config.yaml
n_layer: 9
d_model: 768
n_head: 6
n_kv_head: 6
head_dim: 128
d_mlp: 1536
vocab_size: 8192
activation: "gelu"
norm: "layernorm"
norm_place: "post"
norm_eps: 1e-06
positions: "learned"
qk_norm: false
attn_scale: 0.0884
bias: "all"
tie_embeddings: true
parallel_block: false
extras: ["capped logits"]
init: "normal"
init_std_qkv: 0.0205
init_std_o: 0.0205
init_std_up: 0.0205
init_std_down: 0.0145
optimizer: "muon_variant"
lr: 0.00319
lr_mult_o: 0.982
beta1: 0.93
lr_head: 0.00669
grad_clip: 2.0
warmup_steps: 200
schedule: "wsd"
decay_fraction: 0.634
decay_shape: "linear"
final_lr_fraction: 0.0
batch_tokens: [65536, 131072, 262144]
seq_len: 1024
doc_mask: true
train_tokens: 728500000
steps: 4842
dataset: "wikipedia_en"
Each number is 50 + 15 x the weight over its row's rms, rounded and kept within 0 to 99. Layers, rows and columns count from 0. The size before them is the row's rms in percent of the matrix's.

# up: layer 3 MLP up, 1536x768, rms 0.0416, rows 1340-1364, columns 704-767
# down: layer 3 MLP down (transposed), 1536x768, rms 0.0291, rows 1340-1363, columns 704-767
up1340 100:62 66 48 56 29 64 51 49 28 66 33 38 45 48 53 39 62 56 86 57 59 66 55 43 50 37 35 68 57 53 48 48 57 35 36 64 59 07 62 52 66 51 42 41 50 61 42 36 60 57 54 48 33 36 43 42 73 61 47 54 59 36 62 50
down1340 099:87 64 44 63 28 46 47 23 39 59 20 32 61 93 66 57 69 47 60 48 42 62 49 47 73 47 66 65 59 68 43 40 55 54 67 69 55 46 60 29 68 36 39 62 76 33 71 72 52 37 54 47 04 58 86 65 68 34 54 53 50 55 39 56
up1341 103:54 52 45 52 52 28 53 53 70 26 77 64 51 37 48 46 43 64 78 74 30 63 47 62 69 70 59 71 45 69 31 38 35 49 42 54 42 38 34 14 36 18 48 56 63 40 65 51 69 52 83 32 48 72 64 69 34 58 56 62 00 64 57 55
down1341 101:78 34 42 92 46 53 55 77 58 50 51 34 42 70 55 34 43 51 34 59 40 43 67 25 36 31 36 36 61 44 60 70 66 37 46 25 50 59 34 49 56 34 55 47 37 60 66 66 47 50 49 26 35 50 25 66 87 33 37 76 56 75 60 60
up1342 101:42 31 53 34 48 47 53 65 70 55 55 21 74 39 44 74 42 82 73 50 44 62 81 44 18 48 66 51 59 58 68 44 49 35 55 56 55 38 39 54 62 48 48 37 15 60 45 57 36 40 51 36 45 63 32 39 56 61 74 62 71 45 51 57
down1342 099:38 67 57 56 63 45 43 51 37 35 65 72 84 60 23 57 40 62 34 58 33 53 42 47 64 49 38 47 46 53 55 40 71 32 54 68 67 59 43 46 76 56 52 28 33 64 51 61 46 48 60 49 39 40 39 45 36 58 50 54 32 31 57 43
up1343 104:68 44 44 39 26 45 33 51 51 53 60 66 27 55 57 61 33 53 50 56 33 42 61 44 40 46 37 54 44 83 69 57 60 59 48 44 79 56 41 24 27 45 62 58 16 61 59 45 51 54 50 44 76 32 46 79 48 58 51 36 24 52 40 73
down1343 100:52 65 45 75 54 50 27 65 71 34 67 25 40 31 53 40 31 54 59 64 45 43 40 38 52 47 46 38 49 36 62 22 53 59 48 49 58 52 43 37 41 67 75 26 78 59 52 70 20 40 68 54 78 27 44 56 56 49 61 56 28 33 29 39
up1344 099:56 28 26 49 55 27 58 57 60 47 93 55 34 53 69 55 47 02 32 51 58 43 57 41 57 67 42 65 41 65 37 69 46 40 55 48 44 33 81 49 61 46 57 32 81 55 42 24 55 85 41 71 45 43 45 54 61 42 55 53 47 43 80 42
down1344 103:58 26 50 40 49 42 47 65 73 46 62 52 35 48 96 70 43 58 42 64 53 52 28 40 64 36 79 48 54 84 75 47 23 37 39 51 67 34 57 70 49 66 63 21 43 36 49 64 40 61 72 81 51 41 52 48 30 46 64 58 67 55 41 69
up1345 098:57 65 46 36 26 39 59 50 44 46 38 73 57 24 50 50 62 34 59 50 50 38 47 50 42 56 61 44 46 32 21 56 41 41 57 88 51 39 46 60 52 45 54 71 45 43 44 61 50 44 68 49 51 41 58 37 38 63 54 57 26 48 19 43
down1345 101:81 73 38 44 65 58 69 40 28 73 61 42 52 44 40 55 77 35 37 42 30 44 61 20 74 73 12 42 59 62 13 47 45 68 59 56 34 45 55 64 47 22 35 48 46 51 52 45 45 33 37 57 58 58 44 52 61 54 39 47 24 50 50 47
up1346 103:59 65 77 42 56 39 73 30 31 38 36 19 41 66 44 49 39 56 52 10 36 59 55 63 33 38 43 51 72 44 30 38 57 57 41 37 61 63 40 52 61 28 43 60 53 62 48 58 36 66 51 48 20 44 41 50 75 58 24 42 80 54 58 50
down1346 100:49 22 58 54 62 43 45 24 35 42 37 57 45 73 47 74 30 60 71 39 50 19 36 59 52 29 68 40 75 33 49 42 47 67 68 62 59 55 49 61 44 39 32 45 37 59 47 56 51 53 36 39 46 53 59 52 64 42 35 60 51 51 39 73
up1347 105:40 44 52 46 65 42 43 33 59 27 32 58 63 55 25 43 39 50 41 85 36 59 58 50 29 60 65 41 44 44 47 41 55 59 52 39 32 50 55 78 57 53 59 32 53 50 17 56 59 41 64 71 59 61 58 55 58 34 26 39 54 33 19 29
down1347 103:49 53 62 19 60 42 53 52 57 64 45 38 84 46 46 69 39 69 72 47 46 56 49 18 23 51 33 54 28 61 60 52 65 49 63 66 47 56 50 17 43 52 44 67 40 61 57 53 57 60 27 53 50 54 30 38 61 40 53 52 28 42 48 40
up1348 103:26 54 75 63 51 47 62 51 55 51 90 88 73 58 46 38 48 62 48 10 30 64 53 41 60 37 56 47 26 47 41 63 34 48 45 59 46 59 76 38 61 59 58 52 51 66 19 53 64 53 44 31 65 41 60 35 63 57 65 36 51 60 60 63
down1348 102:13 47 50 27 32 49 61 66 20 43 52 45 57 63 55 53 27 52 41 50 41 52 41 71 39 40 34 65 87 75 25 63 30 62 54 73 50 32 48 40 54 29 49 46 52 58 49 51 54 60 64 62 51 61 34 66 54 70 36 57 56 26 61 40
up1349 099:55 59 56 51 80 73 41 39 74 39 42 58 12 60 59 42 45 45 66 48 41 65 87 33 39 56 54 52 54 42 16 27 54 60 69 49 44 53 47 81 45 16 50 32 40 92 45 35 52 34 74 78 85 46 45 70 61 39 23 49 47 61 58 77
down1349 101:51 60 50 28 50 46 53 78 37 52 48 65 66 48 55 42 38 76 33 73 41 43 14 48 33 52 93 36 66 33 55 72 76 50 65 42 51 43 78 60 52 69 55 38 75 22 30 36 42 36 54 36 52 16 44 31 57 54 66 45 44 43 55 33
up1350 106:80 36 31 42 40 57 64 66 64 45 52 65 52 46 83 50 44 45 10 37 84 48 72 42 43 50 13 56 38 61 60 56 70 36 23 74 56 54 51 65 55 62 66 50 52 45 32 39 68 53 56 47 75 81 64 65 56 33 63 47 65 21 48 59
down1350 105:43 39 52 21 52 69 62 14 47 23 69 64 59 19 64 13 53 62 38 58 41 37 47 28 48 56 69 82 82 48 48 74 41 26 45 47 42 40 68 37 63 42 58 41 35 38 39 55 51 38 31 33 48 34 66 57 41 39 57 32 55 41 24 42
up1351 097:18 31 39 46 62 52 44 31 50 55 41 64 69 25 64 42 66 43 64 49 63 46 53 41 33 64 34 69 42 45 79 79 73 52 49 48 50 47 46 70 44 44 73 64 70 57 39 78 37 26 48 27 39 53 62 37 69 66 46 57 15 28 26 46
down1351 095:63 36 38 59 59 53 52 28 68 25 65 32 50 75 42 36 56 78 61 61 52 61 61 72 39 70 30 14 57 28 65 54 56 57 60 43 79 27 44 56 31 68 54 80 61 70 31 42 64 52 29 40 68 36 51 66 74 36 39 32 39 43 48 60
up1352 102:50 32 57 14 55 58 41 58 54 65 37 47 52 43 43 43 72 48 78 58 51 86 42 56 32 44 76 63 37 56 23 61 52 49 32 27 27 32 27 40 54 29 61 39 84 44 63 37 61 61 63 64 58 32 40 64 62 49 53 48 47 55 75 58
down1352 096:57 57 63 25 52 32 46 43 40 62 58 59 26 64 42 58 54 34 55 72 40 52 66 42 45 55 49 56 32 42 49 41 54 56 51 40 42 56 59 60 55 41 86 37 30 42 37 44 57 54 47 59 33 57 27 64 17 70 53 49 45 45 43 44
up1353 108:50 34 38 59 57 46 73 42 49 66 43 75 60 60 64 55 56 49 72 47 46 51 61 48 30 65 41 77 40 81 62 19 39 56 38 41 45 71 57 51 20 34 66 54 23 43 52 44 38 47 54 55 41 31 74 56 60 45 50 50 55 46 32 62
down1353 108:64 18 66 29 53 21 57 49 50 48 44 48 52 31 47 65 47 46 42 36 37 38 71 71 41 55 54 45 72 83 42 41 54 39 21 46 35 35 82 37 35 50 68 43 53 47 52 65 28 49 34 32 57 52 71 50 59 39 48 64 63 48 26 54
up1354 107:64 51 41 59 46 51 47 49 47 63 38 58 54 53 57 50 62 74 32 40 52 44 39 54 60 45 63 61 50 49 44 50 46 62 28 52 39 52 53 30 30 44 46 53 64 50 40 63 46 57 44 47 80 60 40 55 14 41 46 77 24 59 46 51
down1354 109:67 43 44 41 78 46 62 64 48 52 64 52 22 75 60 38 54 52 73 18 47 54 26 37 38 30 75 54 46 57 79 51 42 52 41 40 51 35 48 46 47 78 79 52 57 55 25 43 54 69 70 56 21 49 52 21 45 46 48 59 50 34 49 70
up1355 100:46 46 29 27 34 49 69 30 59 51 56 22 21 29 53 37 67 63 29 48 19 56 46 49 56 55 34 49 20 58 56 56 63 35 32 38 39 77 68 28 46 56 36 49 61 87 46 60 06 48 61 36 54 50 44 58 74 66 64 56 41 62 60 70
down1355 103:47 49 76 71 57 39 55 61 54 48 60 65 37 77 53 45 67 53 38 44 72 34 66 47 53 43 53 38 72 33 55 16 65 42 71 54 15 65 34 59 35 85 61 41 39 52 35 32 53 50 38 42 71 57 54 48 27 32 42 30 42 36 52 37
up1356 101:54 57 56 48 52 48 44 54 61 80 29 41 18 43 51 45 57 55 58 69 46 45 60 26 55 48 49 47 92 53 31 67 34 61 35 62 58 76 34 62 39 39 28 26 67 52 45 64 53 71 49 61 51 49 33 29 72 79 90 40 50 15 51 72
down1356 100:36 40 56 53 64 35 42 43 45 73 36 60 19 64 78 52 53 65 56 15 33 54 39 63 46 29 30 27 69 57 28 48 76 46 38 50 24 51 50 61 56 51 57 63 44 44 25 53 36 37 10 42 37 31 36 37 90 47 69 51 53 51 53 42
up1357 094:34 55 50 58 67 66 58 48 57 45 62 79 75 67 62 31 39 38 60 60 52 40 45 50 36 45 62 62 62 53 33 78 64 68 43 62 43 50 40 61 57 58 49 70 57 42 11 74 51 41 72 56 53 68 37 62 37 45 53 10 52 57 79 45
down1357 097:26 50 48 49 79 62 76 53 38 52 48 33 82 82 53 54 68 54 35 36 63 42 55 39 49 37 72 45 59 62 38 43 47 57 78 53 55 52 55 74 47 20 57 66 48 71 67 16 67 06 53 45 51 61 43 38 56 52 60 72 39 67 54 36
up1358 093:62 45 67 38 45 46 50 24 58 44 59 43 25 57 33 59 25 47 26 52 40 63 65 51 32 36 50 52 53 56 40 42 22 31 73 68 69 29 40 36 38 41 33 47 26 65 62 67 62 65 89 28 32 46 47 57 48 45 49 58 54 61 68 35
down1358 091:60 56 33 79 58 58 30 70 59 43 70 52 64 41 47 62 16 67 22 57 76 50 51 63 66 27 79 70 53 36 62 35 46 36 63 27 66 50 64 43 62 64 63 43 47 48 69 33 15 45 57 74 56 49 51 39 25 55 53 32 67 56 54 42
up1359 098:74 73 47 43 24 46 50 32 46 29 37 73 53 59 73 25 49 46 36 69 53 54 58 70 60 60 52 39 59 25 50 30 06 22 39 43 49 57 69 66 43 65 55 54 31 50 75 52 58 57 48 64 55 44 70 54 38 47 42 64 35 64 28 57
down1359 099:55 61 61 56 58 49 56 55 52 48 29 29 32 21 53 61 56 40 49 47 53 37 68 40 60 41 63 84 69 23 55 40 22 53 66 46 75 57 50 45 92 68 64 28 64 78 50 29 35 63 75 50 67 64 35 38 58 63 55 80 36 42 74 41
up1360 095:53 40 46 64 40 47 57 48 57 50 50 52 51 52 73 30 36 32 80 24 25 37 67 20 36 37 47 99 44 49 60 62 64 70 48 56 41 40 44 37 65 70 52 73 79 44 53 59 73 37 58 62 59 65 37 71 21 44 50 50 42 42 52 43
down1360 096:40 65 57 64 47 71 40 51 48 49 44 84 56 22 82 59 52 57 31 42 36 70 50 48 72 43 50 73 75 49 09 79 50 55 54 48 40 62 43 27 52 60 64 43 44 73 44 58 39 09 80 40 59 60 44 30 46 53 63 51 37 40 27 59
up1361 097:52 47 49 60 85 47 45 82 55 66 60 44 40 75 56 56 47 44 73 75 68 44 63 29 62 40 53 80 68 61 20 41 42 35 49 40 61 44 31 46 78 57 25 54 29 71 68 62 62 33 48 33 51 50 33 41 58 61 39 48 52 46 53 60
down1361 097:56 45 52 63 71 42 89 69 51 39 62 53 16 71 39 50 52 54 70 38 46 35 50 24 49 47 41 51 48 46 69 52 47 38 35 41 60 60 54 55 78 27 61 84 13 53 22 49 64 35 60 43 69 65 56 50 66 80 65 49 57 67 60 57
up1362 108:24 49 63 56 78 72 28 46 51 46 70 71 68 61 41 45 43 35 42 69 42 54 31 59 87 50 48 27 55 31 88 75 53 52 65 55 46 43 55 64 68 21 55 61 35 26 48 63 47 68 43 38 44 73 56 58 29 38 57 46 66 54 44 30
down1362 112:33 32 45 56 69 49 24 33 67 45 67 47 40 33 47 55 36 54 43 48 78 59 46 30 83 41 64 62 38 65 39 48 44 40 58 63 71 51 48 32 37 54 79 41 56 57 48 53 38 58 65 46 22 63 35 54 51 36 69 54 45 42 57 36
up1363 102:66 53 39 53 76 22 63 51 48 57 49 49 63 76 69 22 50 41 47 63 72 42 45 44 37 50 54 45 52 59 41 31 84 39 63 63 35 41 45 55 51 83 46 51 30 49 45 60 14 54 39 24 67 62 44 53 35 52 42 59 44 30 27 40
down1363 100:61 51 30 37 67 44 54 56 47 60 35 94 42 71 45 46 52 43 65 80 65 66 57 65 42 42 48 28 68 66 63 73 97 41 75 52 62 63 35 53 52 34 19 35 41 50 56 41 44 45 64 38 62 66 64 36 46 28 39 67 40 54 82 32
up1364 098:49 70 69 48 48 38 48 25 73 61 41 60 52 56 32 56 55 55 72 28 39 48 43 45 41 51 35 57 35 63 36 54 65 42 22 48 35 53 30 30 46 38 68 67 49 51 19 39 64 72 41 39 66 18 40 54 31 33 39 23 56 44 38 42